{"hidden_size": 160, "num_key_value_heads": 1, "positions": "rope", "rope_theta": 1290.0, "attn_scale": 0.125, "parallel_block": false, "init_std_o": 0.00834, "init_std_down": 0.00834, "learning_rate": 0.00544, "weight_decay": 0.024, "lr_head": 0.00498, "decay_shape": "pow", "batch_tokens": 16384}
Each number is 128 + 24 x the weight over its row's rms, rounded and kept within 0 to 255. Layers, rows and columns count from 0. Numbers have three digits each. The size before them is the row's rms in percent of the matrix's.

# layer 5 MLP down (transposed), 640x160, rms 0.217, rows 291-457, columns 0-39
099:111097118118100087132115086123108078095157145099120126153133132105129139096093096157176102129132105126128128147131155130
100:140078131136171093127115102151140182137130093135115099135091105102125117100135143123114136145084147093104141144099131092
098:121181152166134104102102102155099148109159156124120166126114136135093130145172144147152127159141166123131118116145089123
094:121140093147097134110114153141145126107097137148170143100130102150138120130187139145117106149147186149112127129135162110
096:133138122152121134110148100158141144133122172132103114099103141142120161156181131136142164095139174126105114129143084150
102:139131128109151150133119098103139102116130149153129082110104146163149134146142153091107137129136130147143094118102114127
102:160112093138160133080116113133089188115067100126081127175090160111141141174122136113124097113098143146159127173123152119
103:165140155132148138140171121113124079127134106154124120170161158136135084166122142137146164123136181123123079121086152126
097:131134151144131122113102107144139144121164162144130119109134098169114099110114117153131095117070162108105120129121162111
096:132137091154186143105152161124157142106112171090105114120124116131139130160104065130130155152118130116121104109121152150
106:100122144143122141163122148119149118110138150130153173168175091130130126122112152108112126138152107089104154087124133103
096:153100123101145116131117142156119112098180136122093152120162109120131129117101095128121091139135127096102172148155155105
105:157120143105160123164130104117132142130086149132124134146154156126116157108169139120124124175107135094124117117157147099
104:119109165141061141124130107108094117097139159148114166089113122164143120104112172094118121121118122140087155133131147146
096:169103139139128130128157127108135115147135147103138116121164113129166149094102141143079090155123130138118107119152115098
098:116110105144145142135156134113115085084115122141119157076168131174138141137128135129154132161113136158116156169108160117
100:089126113085124145158143111135145140096091129082125120136182176121135149128111122123106077126154197120154161128121111111
113:108129135138166116094097152119122120112094136172095099085107165150123129132099133150094114068112152141116132123123162129
106:185134116137133090121076162151088120115162110116121076116157137116143085078139100152137137096127130140096128075097128173
082:126124147129103107123104155100100136102127152122123141141142150151120088130106154096122151129105170162140137146114136175
093:104105104111137131144095140161161106144106130145122150165132117149144150143165158108124128143127110133146115113155140117
102:064176132118121127106101091142137108117122128149115133133133152142097107102169132116117199084154151146097132157148132137
104:145084097150090145147108127116118129109145109155088138133139114150082177160103141153168120141100163154094152159126113114
100:111115094121132156087119137157146176134123127139074147133152065147094135112171121175091155096164149161113127105104102109
092:160113115119155130129149155098149141159130119151117106104162114144120101094121087149130137077119116112143114144162123174
121:115178106125119137156133126123130154108161143090136082168095158114123091171120146116129107088123136161119079150138123171
100:171149136152060113159144089138120132079155105091136105111135130130170113094163150106118128092109125130125106112136116069
117:122115146144125121094143174104114144082105162135098113116148104133123116073147127188161110123157134140137130130102098122
101:140118131150139130105124160123105147181116128088136134121113118086116116121138143114061097163113164128150121159126130101
093:106168094102110162125128109174143166146134165133091130136143146119150113130092128124132101123164143170130141115127130148
091:157130108161156132096141083124108162115108151166087139141109136114062122128091165206144112162172178118126173086126153087
095:134111144118117102163165199138120136113122101165139147112120141155152124146139112161180082108157096116074124128166129153
088:137147144145117092144146101128096160124151148123062117164131145140084140070103147085113149113114119147123118137151122105
094:105185121107092148117099158106135108148108129138162147178143133134122102120097124081139117144089108143157151137089117143
100:145167100144123144097100131116116128117121165098090147157106143101157127103111064140131136125120135092119147159130108181
102:166128136082130138144154151103149105103149109100126161176106124179096122109147146174123124132113099114119134112136169139
095:172136135111113081125114083161103123100130119100117089125128143116139115141146121101149141140152146140075119125132156104
097:124075093129114131077115125122117131109174086140123083165130119152136132130140156049155127117119138143134130164119162138
098:132122124158161098109126139135106136112121119121170135104131108179114119144129131090140085114100107134124136135102149191
097:118148112136116144134118133113143164155189128158158141097153143129146162179106128130100090114126082078137096159093123173
098:134141125111137115111121119140134153120192131126133168113129154148128089142126136121111117111189114113155143110109179142
100:147122159082118108102124096146202100048122142140121139154125132136091122106117082120079121142156136121137107123105125160
111:106108123168127097114114109088091081140125181135134153145144087109136122125117150122137095112104101120088112152126108081
099:141144153117140140114158152102130173136148088124150176156129156153122110144106142105115117133091107148140159115176146102
096:136147157138134166118114142146076093145128103063125152108139131138150167106113103158133083104130117137144125161129134129
099:117132137116089127119094147124132114106133120134110134126128164158119137122145090140137140125164131110131090116111122093
103:153092115148135129127119079140140104139182138114128123154125147119123168166095147154160126176154149141117170129155138107
098:076143125117125174147145158117145135169127139071118082129092138134113111110126116116138193108071131133170111084128137129
104:127137134141134104112146137129126114163096161093103122139147160191134111097163150152172138131140100144127123148142122116
100:106158100101102119131126145138117097102094117124084120115141146143122172124075124150127135132123110102161134129101076148
105:155162138124148114111103225115101083126099157149172147138159131132163086142108138117168132122116135104080149117118116163
100:148129139163118164118147077096176121135115139099156151081130155114157158121102109135090130122123136152143136129125130139
103:144149148089129120135114101127123120122193105113161112109085137157097136145110116161138097144175146153124157108100161152
101:154139152158143109165108069083162134116090138156172121120098090111142104147151110137148154114147105120121074113090213150
103:137105103116158129133100109169160092094142115144111106154114161138124110112099113130180115103109137128094087129131155111
119:102100137139113114111098126072158139164082129133132106132138139114119126122150118110079112155133141120189114126128128137
101:117098118166128130116153126146141171184100099111149116142120160145107110096148162110153161115176121129116184147148104158
106:102104121145096151093159152108150152111122126115168131151139133109120155139139125088141159104084120101125118143111152096
100:135138132154135114152129116152152137067129065172163120079090157136101158130128120126147092110151128156123128117088109089
099:116133082114146106143086103162127137073160113121145122135134132114120128105101069147112145113146093105144121098096178123
096:124128114135118098162160120108128130129134110125093120132145144147133141119103144113097087113153128163125169097121118125
097:091130065162113129162101100094148142134109155130114086134138124098170113136137130139136088135148158143177161116140155104
093:122117153180109086109122090150113155110107150155118166116108100154152095116137131115152133161143121149136136100135149122
099:128103152101176087148127144111117127125134087121089132126139102101105148103135132132159138085116138141163175121110101129
101:115105113122100112134132092136114129151143136157114151167101104130127090135126094158130157160162123153183093163136118110
093:079119127117142133106196120117112123145110126147106099115144092122131090119108134138123116129123134086108154163141136139
106:122104087144165164182115147152123117119163129101125124153142118134105093104133112121139092108096143129155149087123090091
095:113157121088159120085117163110116126128163145093113103104105102148131108102164121182130109132086126115156087112128116134
095:104132180150145154089171123112119149078118119128167165129160106123126133139119127124170110117115128178149158114088118098
091:115168120091149161078173120180157136128103141080096124148146102100106093142119121169107165170187107113091148071125175106
092:163089107110123096082126128093144140055130170115136123085149140154109115127089143150113139174124128126159132102094174167
101:125178107160138126095111131153129176121113152099129156142138124127129173115176147129115113089125105144111132121112153109
112:144131121139134146128156115105127163145120126115111142180150126093119113181154169110110105159098131136126127156108128131
094:146119129163116107168138132159123120148130142154179117127125147126106125149140111152152103117154133176121187115110110133
107:140124183125129104128122131117139127128145138127129126101153097127159124102121164129142094106119129139127182109150114128
087:141112164144101153122117155101095075133130107158115151170133114143140145145105158139140110158115190108156124127139138146
097:144137137124166139171139119148147090153146153106118146135101158156134166119090148161148093157092094094117144138151138090
099:132097091110126114115140128101134149168070077084128156148159153103133105085115103132136123126166099094166150162124120151
093:131138134110146100121187110138093119121127127114086133114097142184135154134139135135189127170108077123149143141127120120
095:116166108169110117142166143126162142135108096129162157122165133116111121122167161127165100133129136147140154139094131122
095:100136106111136135102107158151106118118127108085110080110104123105074125146163165091121127178129082111104123122120091112
092:119185166131096128081106140131109145110099090177113170115091153137114118124188109116141110158130138107152094110118127111
102:135125151114131136119110154117104122106160146098100125102138099145180125124117123116167087154076155086104141139155148122
106:120161131120124136128142103102154083056134148098116074092129115125105155118148091101143136119137154132134113121145129164
100:100158164167118165140153132124130130135153148115122127132130147112121142142147129157126049158139051150130152165147166137
100:140094147154103084154138148122129137118159122154118175087101168124131153135137094116153123173110129140149157131131147162
105:131169093150118090165107144116140146150157123138132192131128161170145106092121148123126120129111146125113132117156099126
107:091116130148128140093099094137096154067081129146097093075147130121125097151117091132119097105163071130073124110110121128
100:126142122131115135122127124129145090130141134156128152104134138145131127154163118134132160115097152166148135144128142143
098:108081142118134162082111153180163136110111064139134087127120175100131095159086152124155120108148158107103131169112156110
101:153141120171171187103160160094129123143139155150189155090098116165098105115082140147141122119134132180087132120149080160
095:124123093131110127148133143169107170098116134120164120155165120145154103104102111061151146148131109113143154149135126143
105:127165138112123135114105133107091097145110094154142101092111150173131129164161109145157170120103129126150117107123136170
100:159138109133133162077086136142124138122103141091119166074135139177148073148152127110102141154103119101102114107110091124
088:130148115118137139133104167127087101131104169123146145145173114127169114144143124118142153114107104097112125100129112092
095:160117129156108144089101166127108134146130138103148160177123094159166107126075117171126089107122158131129127131172122130
102:137160167155147142134152147115141164111136148161092125134128133115132134153130139137156124077176093121152105131154127133
103:150112175123166122095156132130153159174142173101144137163148131131129154148071115110117134139117125116164137076151123128
100:105194173132137084156104098112119120188143123134119159100149113103172134077145119142124132152175111129153170148101096152
085:139143160132107131129109153131134107144149143098112101152137121122187175151159144155135114108118115148098133090105121174
093:127126122103133135146146148153114136114145111146149130117123121141151144139162149106139131175143099107134137158126145108
101:089130131125095117150080155127137121170149118144099121088162149146127136130137133141136082141166144107107182138132145127
092:112135158126116115149143177109118115134102107122190148115114105174155158112102109130117154202125126134142114133138123122
088:088144113130133114150110098106125111121107092164124115094160126134150080137143094129160120129162116096117149102188117151
101:130114111124155122138133154166146118099100127115141114128111088112168129120154153103116102136116153127096090105137117101
096:177096154110120144120159154129108126130164120133127099151163154129119103139121141134164135137122101081122145140151103120
098:130133164120147100124126171144114109136166150143183091163152125095151097108111168149159123151129143118109125137144148133
102:116125125089105124163120107140170088120119092147142112120127187139134143142122127124103110184098149106136137079116128142
114:127127161129129119168132116114116136114115118096101157132122153135168077137122164158143153118100137139133123126131157158
106:163164113122117144092140121087119126101123151148136146128133117122117107099160130144107138124124138142121162128126150160
095:170105140109141114104101106129117097088138149128214149098106134146109083189126149129143145110141141166142059140154098138
106:120119134108119092121113133131090106150134135148132131104117124110089122112103149154101136114146166140073056153135156141
093:156131126123136166145122140104121157176136093121076109173147114153087144146157084121159153114157149153156123123137122098
104:146111155146121091156143112130119128135143108113161109108171128125141159121160136119125123141126129084117165107165130128
099:066093132140133120122090145138137157149144132114115169131147086141148140146129133104145094134144087152108108094147103129
098:138112124112115108106123157163106126118151119139089141110106175138135179128190154145093110131132127138130145107101138121
094:175143102140134125175130127127142131136120114146154110123085116050134143136099099098077134129153151128153136131152149121
090:121105148134116111085123138106107096101124124104115127162150145149119074133157101155134157183179136185103136162117095169
102:154137123115154077104146129124133135133145095110149162106104126161132127110123135173106107189133114126134113120099097147
100:122106114110114128095165107124098132152134088141162173146099100148148107108108160121136106116141106120151147121146131155
103:134133148109165114148140134126146155122184104136167147112151139169173123109159118164140136137156089107136150131174111096
090:109109142088110127137155116152094147186136176096119118133089133136136105115134160167174144165071123146174141145163164143
105:116129135096109157111165131147148146143123116146122141139135178111136117128157116136118139100125140115129075119123109121
103:123157147104141121105133119170097129131092087099123105098130116152175133136135125146153186132181116142101137132119142116
117:146118131131141138149081109107136134184162090131125129148124121190103164105168114146097145141183143167172112155134141092
096:100129114125094135095132133098128171145142118059129121103104100157149067143122118145150122109088156139090105099086109139
104:092099148132156113123174136098151088084144166176164115152132106158076153135106079154109120141136142110094158155111150145
102:162139119137130108149142138154133144092171192134125152114087133159111113144145133121073097129088111129151100140080117124
121:073171077129136146122109126129117090074146157116125141119122170123101141090112104125115132120116133129134083135103145154
093:109118116116108100116141128126142103093126166118139104050098177147157134135134131119170100152103124111122126112124121144
097:132147168107154121135147109141102107174120138139144119104146119102146165125129164131080123097189116095138171119090105129
099:153151151080138118160119143099106189128183133120086154097159134144156073175156102168139105116126123092120143075116069112
103:151108107134142135127110117176121148142114143141126141203144077130143123117123136149119092121150125138129117135112139075
096:126136103093110149080096133133132102082106144125074127121138150113115085100123128114153167111127112178148154150130110119
099:107106149137151128178117146098155136143105113118104168141090075125126104120127120123163145147121129121112137168142162155
103:154129136142108110144212116148163162097090154088098136128100131150106104094120134120142136110162146126085144095104132160
090:128147145111103092107133075083139112118160163127109140153131175101073138121159111139188151108088144110141116150150128136
092:123166080145128128128115130164105088128135158152149110112096145064131113137124146130140157152145116131142078119119111126
091:083163134146173118104140137110146130095140059088080124170145129161072179086089157123137109094094142158140159078106086123
100:091124118103134155136179109184145079105131132125181123120099110133105159102114098139109135134141146113095132140132135155
101:123175095102115131092093130118147141104118174107148116110158078122088106173134142117147140117090154173115123152114114151
105:144119114121149117146107130127110155133147164094180121131087172111126121076154127142108146115110109116114151156112110116
105:106131129124107163146101101113123121164143139096157165128085140114118157154135116144121105136157100136115134141140128113
096:135131082134176112146154130115168122119095135112068097148128175130114142090137129133106115169111118137111132120141152127
106:135143129150136094146098139113090117078120128126122046083143148127143119106081076073100130139157116110156103126171102132
110:126114147130143096146138081104094128110114147136084145154138144165116174136146107183117105105122143124100127152183099155
092:132166079119150076149104136161143101177160133118152128126138082211136159118118144138174122116099118145119115100163144097
098:127120106139131126128123079116140123134142157122170143110142089094092179124130106132124160132149132101155113113148091121
107:132142130150113169133159105135155089143122119114127092120138150104119062105146148131129168116139114125126157154109154137
098:142165089129110093142121112157141137130142133127174124131134114116121083166137083157106150126111133158109125139142122146
115:113159098143092157188131129118124120108184136140149168136137140143117102112138111103117124152095125141106107136164120082
094:109109197145164088098116101126159150142138129157123134093113150123139125107130096127105115124139099114152154127165183103
110:117153149167126162134140132126132131082097119178103166155107114099064133166179119123102131116109127168115090155127102125
104:105112127100123099122085148107100115156122135117149132135138141147130132137128136137146086133135127153117131161114117115
110:107137099124103093127176141180093168133070142123186135186083123119140099173143134120151161063148117148076143121120160119
095:159125148119119134131143116127131118100100140161165099058089121108118131114111121138140143109121096102097163125115134137
099:157143107120122095129122096080154117152167161148135137144154097104137102150142131121172163181113134120139091147159118106
098:145141100122153134160107155129112113126141151159120149121118114187107139132102138110106156123126178074154164104115120141
096:105146102095098114144108141139094112170128139099098107098160159122144108102129153128127102132127106164152141109126106124
091:117119137118121152101165162157116125097112113137169130139098111151159161144089111083150168157086132142107113115090130143
103:144130151121062121102130104140105178173185122121149134107132148151109105105119089124110149151152109109125127119103166108
099:163143125104142123137151126127142169108085134101122137141137158092136112095134149104108152115079181098091132130183086109
104:129115089100118127095134111107115120124117151107094114142103196157117156133144125123164131126123152102151107105083126193
103:123142144131144115111080140119139116104105117123156107131133110110167095114149125149089148124165117146100137116159166136
106:101132150112127136120111125189114157136125147134179110101144139123098165105109153152127079141121142159135092149110112116
101:156144144101123145083130134163144113116095164149136134135136126121150136101127147139173132159086151147111136149111162128
111:121157098082146158147158132106106108151098146121115167131097101118123074129086105122111123128173107099159096134094140153
# layer 5 MLP up, 640x160, rms 0.231, rows 292-458, columns 0-39
096:084087137142131162145146179143145111125122090135120145095135148154127116167133122040151120159119116138128135091144119121
109:114116145094155117141122111166141104125108129126124137138107130121122128099105121141080136124146132091176132129136114076
109:118179127137117134096145123128129059150106132146161118143112131120136093156103163082104124136147155102117143137128128174
099:154131143124141113126173107162098103140137150169097143130130102097089112148095129115102104111091116123137146093108110119
106:124132107155154130153164097162161119146141119129137165127190126133112101102148128095107102143129093149071110109128116140
103:071107130128106143158169093123125096149179117094095148141101150081138115105151132142128128135141127110101079103154174127
102:145154154149171127066157112124127108153084147108119119135140141149089106093141157172139149127126127107098134130115139115
095:158119154132077139159130105125119099149151127119134074118107151120065115086167130155092147117097113154142107103138114149
100:142118143113125097141112176137144130096146151132166165150103104105101159092099150157117156090121144123133128124089108130
110:120128155127156122101129123152130121153115066125149140118143123106103172121118097122086125118158142129086130158142127146
092:106126095136168096136115142136169078098136149137140117102145128158120090144153123064179139091139133147157149129092112157
096:147112135134152137136122162128136116110133159160124129110099141145133121126173149103102124118110123129096101125119129115
112:148157127127129104130103109120133188121113133163098108097180124135123129155079148112114151128112113111096123110113127147
113:105113099150147142120086135158111128107068103111178126129072149144170133149101115122165160114149161171132176150114082112
093:124177149122143131126094166144147109141117105175134124177148152141177131120100102093096161123095131117135092058141095101
102:118100123127088142139132118121125169088178126109128106129176098110118125142111127089146143110079103093087142102148119167
110:114146114159128167115134133147166108097121152130139108132115099182131114132147126161140124087132124105127157148102142158
107:128133075100078122115084173087161127117096139144127117093160111147178085082155119130108135100116111128128097148159147142
121:134132097134180122128126104109131132130145105138117110158151189142116128100110121149084147124121137135124164120152129169
100:113180112096131126129127147100151097131116119096155121143135117073113128171116080120138130124141134156143131116120138182
104:125130102142145132141116139146187138119107092158125133162133088180129118127111155152114086122108119136111190155130148124
092:118137146118145131137171086136092141109104133116121158121127158088101139116170118135172124135140123112195145128110132151
104:143175145156096155156101067139129129139122111112123147121138123120124121105142128158146105108126147185163125106124121135
081:122142127114164181144082141140140128123162109109121140149100116125109151109149082125095149097117152121107115147180145145
120:138112129136123155131112120126145101112180111117173104124137134145107103130148134109138141156137110096138146122122117149
085:106136178155121147090109125090131117120094131103126129140151118133116145079148152111113123135139111139158106147158155193
110:129122096136155146131117157144145155116108126144122126147116109150105118118151155165111137111136146112114144155135128181
096:121101117130106089146153143113180114119140122146138125110100133138132146097109139125139139086130105126152132087098132077
083:149140106126149111108164117134116099091095085118134156154155148124135153127145090126122175122152136135145123115128110116
081:087097127158106171138108088165124088185107146082153093148141118103130144122114155146155167151135115120146171116127158094
096:091095112079156143111112123138125105117079125104150106128124127119174115174134110102144118097126171125128140128143116114
083:139131062176120159172157148153102141095130156109134161108115103132102136141121088098131152111108113119109125117149104146
093:116172129076141133126075131108137138118131126102132107139139140064139132152117085165146120125091111170127088153119143142
095:163106125172132140126106117103131154080167159107117101118064111131132123152112095085148151124147109118110125146097085155
109:140053136081122138106107162114080075117127135144114139144107106139164095133114160188163166115159166145148133154159120109
113:098159112107089113150122102123127113119134159109124134161117136130082111154118140143086136116141123082146126113121176150
110:130094150111145101164132143119124120137132131125139135111086112121159128129137145118119099157147151105155089128153108095
104:146141113140086135168120138124133130141100129134124142154137134163123135124091092128123150159140146122137126127159209127
102:095120084141144146133121107160102112123111112140126132126082120146142155172120118138135138135134131137151145118133169120
088:149113088123131139159107176158146136116118160108151151139101122111117071120105089147104129120167170120147137139163112150
103:091142138180125122157121178093105101142154145119099139095144098118101140154136111164093103091135130095158146106134136169
105:127147116157143160132118098103155097139142172157114112128120126117153154098158113170133103155144114133125155121129130116
085:128127145141072110158128141116134087128116159146117154199161108094109082109111111122153156167118148134094107137155131148
108:123123142119135114156141131113144099097137132139151130176098180099115097200155160164145139162134117108139112121137145131
103:129151143113149137105080095127127120119113077140096137117121138138109157159102121138159127144106122160150090114154148101
088:136157128141111135141132120089146164128129137161140095109143127116134164127148117144110096129122146144142138155130142115
098:114160117139132087152131119151139110168150127102096093160097173141122157113161105153086131143125064136190122098148137129
102:100166104151107118141122101108117117169124132151170147096145135123115112128130147119144171139144162127118111095162128147
101:132145147133139189144140073138112107097157135163183140136169115119145122075073135127154108099102133152137160127136115147
118:127124221123169091102108119134117137132121131146119134131107117097085099137151153148132128131139117143105180158065130132
088:111128104095143134152098138126165111103131126110130143136181107124134150116108132142128099103148144102112119144122143117
104:139084124112140148147150126154130163153123135128124133157114133074164133153075144098142135158140139118140140107109131161
103:128139108138133131135127118157148169100145148079151150113103132153102119162122142131120133133101163127152143111145123129
110:119124114110108127118145145099138093133143148161163075131123135113144135143125107160120090126144121148081127115154139122
106:147127175143135133171155102086119131144090137086167124121111128136095175077132157097152114118133138117170094154119151133
098:104090112100114105124130138102129151128153146143099153144106135115101150129108144163118141100117115108124129115084141115
115:141086110141129122107194102131203156093116128131153144125106106098120133127146107110124126132159150128115141132159096152
096:127094131118134161140104087112096134114102084168126186126116172126133140126107139109150105135186144130183135144142106133
083:159116118137143114148100139130085165121135165150131096127118117128128148073136081155119167119112131109141142115137146141
103:064117117137078098138142107088080130108098127145166163151110122110138114106122131104126138161147097087115116106168106137
105:141121157121169120107113123106124174138109078159137116129129114147135148118107156130117153098132075099129119165149127136
096:164138117163139115162139087128116117154133180104152128124113115103103131172141115153133135103148113121101160097115111126
101:128125125164108170146121104157159140088148171155155118149148166131100138125119115121147113110151127114134106160177107146
090:094087132112162176151171104125109148127125117137142175104146118109095126125121108138161119137112147141141119148098107172
092:125167112160153131139127145163167128150114135112124144166098098155139122098082127144077125158102161144121125123129137149
107:122114133111150119128162161145121091112143122093143107108150170123148130115159141082150140164157103105154073140125133121
098:162117149160098127160114128145127121182070095125110096173090155111110150213114117113124134142151191148067147084112112148
095:095135145118123128129166136111110113147130141103147135142127167116112098131159128111127091129137079133112192132166130099
086:093108135082139127077122170127099129118148169149106142121137097117112151134097103149103168117155156164159145134172125140
100:164131148127126144144128101140119074124163135123137082116127143090150123138124171119159122147131164113114138131148129143
091:107097132094082090096162076116118160127156063097089101143134096119130137116161118113119168096111116101157120143141149135
106:103130086159121185113150125137127108122125124143140133175149141119136109177145115126122119100138138103119161080169093101
081:111107142106137136144132170102173156092148118123144095136131144130139129121171151144118155131119153139137145136143157120
096:091101119167132132120127142141116127188113129117197102152139125132147109162084153190105126147110126130108124087112114192
087:138167116123170070139130107068121167128090154141116085142097151110156144121113123190136128107141137115121138116147161186
092:161129100113115148175164087119126127127131158104146116130113129126165129139135144112103126139121122145135157125128162128
096:179122103102090114132157117157129104102113080133118133145130125121171149097135096124108137123113082122110168146163115122
107:153100121135146146110117132107140168109136107094132130147147156152084126130154098120065125150144077122121105163148142151
084:119150139128141141130126133091145124141131100110089124121100116121110139129104185108158161112147123142163160154104134160
104:116126161108129117124160118118113149113156138129123078173130110129130119140094129126105143155196112146141117131117118142
110:103160131140074147128138114099107102084133159119154145092154100089140126126107171114108147140159130132128122128122125126
120:127124140114131139120131116138141151107140164110170099090158091105120173118183135106102143100117111082137125083139134134
103:097134095084126106141097144105125109154116130119127169134107155157098137163144164116136157080142129133129081117095126131
097:122123165107130104103124129157111126119123106120165169145164121115130074145123084138170150093124160109095098142141120147
097:155173143183140145115088128154122141119187125154130148119109114112121152123117118084125106099127135104100095149127102129
108:118119091089120096082158145085134157130095141118078091157148181139096122154133157136123132137107103154100178132118103144
106:149122126136160150121074087146127158113116137120117124157117159144148093150127137140154144154130153147136133174182128120
093:128103140109157115102152144108140120148109122138084138080124139107147121106106125111109117103141081134130108157114119090
100:126127122064159161111106107091128153133145123128136144159078113124110149137128119114120109105099145157119089144133175127
098:112142147144142166174098134097111154127122140120118159090115133162088123155088130107132148142133117162132118134090132120
090:178156150108154124138140134160107081140125121159156100116092155127078157145139143115134102107152091140165148088177095140
104:092126156129153148121136111153097088155092132138125136169124149116179107106087167163125146156147126130100145101115143156
092:133156111157122124176096097174152159190099138114136119117138101116114117103134139150120139103138068093148136129130137157
094:121175136124142092152149145130098062136130137158139115155127114156148087119121131126094134072173067079168137131148132120
114:100181126042125163161116131100138133110097158165128100153135137114126176106144134145098122126137161133150088110128098132
092:122102138155163119129142201169178127096101135159133151102114132131146141183140091185151153116122120126123098127134137107
101:116095164148147156093133158107168155108143139118184122147110163142136099128135107132162115110117117093138138108102100123
101:112162134103152118122093132121138129139131164146090152161111140129128162139154175158128146135111136120112126142122109136
081:112136158082115096100136156082106096110114105084129053133076123113063142130162135086176137108184148100125147103136110136
106:114122166150091158137099150136145057103166142125136140146143125078107116141120090118140129127154094168126112175118144146
110:111102141122111119128130154118113175096113162175140130166123120128146139174094157154118142101131159096176139090091075123
091:099099130130167125110117137115108121133143132108175171135130143106124089153117113120117065151097127121083097132115104153
113:123173120127149136116136164160127166115142122157127104152090110108138153139140184133140127142089120121119139157142107153
100:158138143108198144158116119081119118138130129109076145123103168140132130140092125109111121117147140120171154147112104154
106:119154144113131152122121124096155118099107134121114150124118130139114152100142125116128199123095133104143162151110146139
104:103165106123161162163150130133187176098150150125127144098120095131140176114134142118115127113129090092113117149063184117
098:091109097134136064108095145132158141123104119125187147122109138106150167142185138157155142113106128115108111092094160102
109:123146141118136137127112060105142082156139104128124180131103133101130125137140147116095130095070122175117142135137104112
105:151107128099165139127096155087126132087128138171137105113101170110096129099124077162144115103140102133140122088183149153
099:091133130185126112104179155131133120141100135110111082142143146146133114122167098148144118130135112109143134135143152155
093:135150102084167106115088085121128138111142116152105121192117096129119143159101115092152150115147126122133092077171112137
091:118134120122118092149138124136118136155146119126102105140101122120117111158084094133094164095151141123103161132072153118
102:114117125121144103063132177140151110122125108126118131134126108098103118151138099097113092079160145112099104108129118126
108:137133102107166123128169117117076125110134133127140131144165122159090144115132163108091138149117138140167145135164162148
095:103160110096124148123131159120160096133048140122156134144139129090180103117145134138119133171145100156133102097164139136
083:139115128119106138141086122102111137089122114151109156117144142108116128116146176153100084094123173101140095109153148143
090:091117128130109183141109130120140141147101092135164123149117140088099167113122117134128111111144130121107075142149112153
104:154155148136125130146165124145156149144112158117089123146134163125128146150126157126120166097145107079105148122124089125
091:103161142076151129137096107106152137104095124129162116147121143111121193077133087129106076119152093161130112134117124144
107:149134137091165104114112112119125124128145141172127097146110104150097160104119134098132161145113137105110119151118121117
091:113138107099139149096085122187120133094143139159097126152128164144131136128143107124145164137154111137092105110110107147
105:101086131159114128132114119089129113090101166131158131101115157116073161120155130171142109154132077121171120146078089083
109:116124117141133168141166077123146152115184177150158114143126100141119172085131096147086134127139099147154167125141134129
122:141137144159145136153106118160131102143120103096174084138119092116143152107078120153132116101119147153123175134124105135
110:108151081091150122143162165152122122151148120115059122135160130142126134104134131103087141104107088150086133094122147113
103:160119099108150128135164110134144147154137131112124165116130126071135110115079161116203129120112114118133107093175154094
110:150124110081137155189145118114147117099114135107135143150136119160067104097100160164106118121121134126155142118153145128
111:124147108160123139088157141133163109107148117174136103134128148150156148139138129110142128155131119170098099122141163112
101:082152146133122118140106116164133045120141148084135119092091122141105165124143168142101115106141132135138114109095134140
091:136124096097153138129156094151154099097116097130154146112131115116149129118117130106137128103131126138133135135132127132
098:155128131127163171118155127119127114106141167138110148122118159126152049143136150097104147083096121122157119159129124132
106:157159150156176129120154163090181150127089165149101153134147143130112157130140073171120180122137094133126112156112110142
103:125104122139162126113088153145129161100141150108136088131140091115137128121149107162131102143123173121127123122082088153
100:132119141086142106122119110161145120154108151124138176098157143163141129132147119103116088069104114140120129115120145131
096:112082152111132099130139153166109101132135130171182095113127079105078145174109141111137109136155124131079123114106094146
093:142089171124107150132116115130121139091119133123150153178149144122136143150089096168134149150164165137106119116118150109
094:123083175072162145113148106111105154100139131148120129149111163152134136102121138110130098104105117116133116128143173134
097:112086102199145104143099092140111116088117147127152136126118170096119136155150147145118115093131160120164129120140114145
098:115078110130121129134115156110129146148091147132148103161176078110157116128157129100096123143118098127077095111111129145
107:123149082119111127140128113100124128149107143147117080139153150162111075151106114110118137137165079119097168164175136109
101:120110127131111092110141139130111119079160153112152094154099128105096147054146146120095126129125113118144142107121136120
106:116123153113132126144135080091138117119124153128135059144141102159164110104142165169119147133127101150116175149122123077
092:141090123125112142106127127086152129111080131152131149099123174139150109133110102176145142100101143186122130154121100145
104:167124113103168116146123148128163158097115127147129131101114125125121122119153117100122144114133108116114146114122134128
112:119092139118145135126123109152112152126151113120135142122129175138141153146124144160171102161120119152093133130138109165
106:157147121119109125166159115103125121124096114189105090139132107102116145088150148098170146117131139118135112101152098176
087:128154112152121122120121141109137132149135098133116097143160138114129112091137164100116159124134153137109112163133150137
094:121150089098153121084130141111157143088117111095141129137117074135115157132107120141152126155146154133165141148141100132
095:095127106112159164098139139114134125157085138107156121095177075145090076188132097100100106154168123128123090130182109138
112:115146129080094117155087092114096167091124144095143109133138140116158173112118093116143162083127096161117087110153098140
079:185115122075162125139121136137150125143128121131154146113127143104137126094102157092125168134091104131116099152148112123
109:186125109141130170142124124122153149128105101140116145120130104152116121130083132104156118100151148144142134138143182099
099:136142104133100133113133114079132103109092154130102173121118113137137132138095100135118128128140129120152114101087154118
098:143095145127129190101086135144146138069133129164098151123153155154097091096115094075105147106153134140120159127127127137
096:139115102141126205155146090133147123140113102133120093161120146122140107123150167095123125121134123134145111101153146096
095:108155135123152159135113088153143107149151139147170149093131123160138133117118135165108125125104154136160129109122157110
101:117111110121144100125126089142106132128140163116115102123175086071142129137115092163137125106105152154104124125120158139
102:131105118160151120125117137180090090154138146109150165162112169095119120121137117149092151102146111121120091107122139133
106:127132114144138124119091130072114115137120128107128122100157096162086171156124104126103131139109117128124128190123124132
105:121114115101103128155151103122141181098122112112137155149149130124105102165127107115184183142132123125091110100130147127
108:142082167165108122159110138133091122157075144112113159144139143119128110101164128132140136102135146145100121167176131133
103:148137171108168106180118110118105113141139096149136113134093148043142089118105162145164142132112132150163102130158123095
103:120145126153149128139039136131155120101115095099117126121158099174101125133106134117090140139135079140138107147128099122
101:088142115109107104120123105165089155123148128105111130129127129129153118145103127110117108098103125135136145078131086146
102:118131129109134120105143152072124114100113157134094113127131109145134138107110110158124141146083125109111138146105131170
108:141100122122106110148117114074162108126121127100133155133133120115096096139122132120116127121175147146155132101113157094
131:091134139096130088142148156121101106137142150170120147171148136122129144163142126075138110083125143080161141148171113145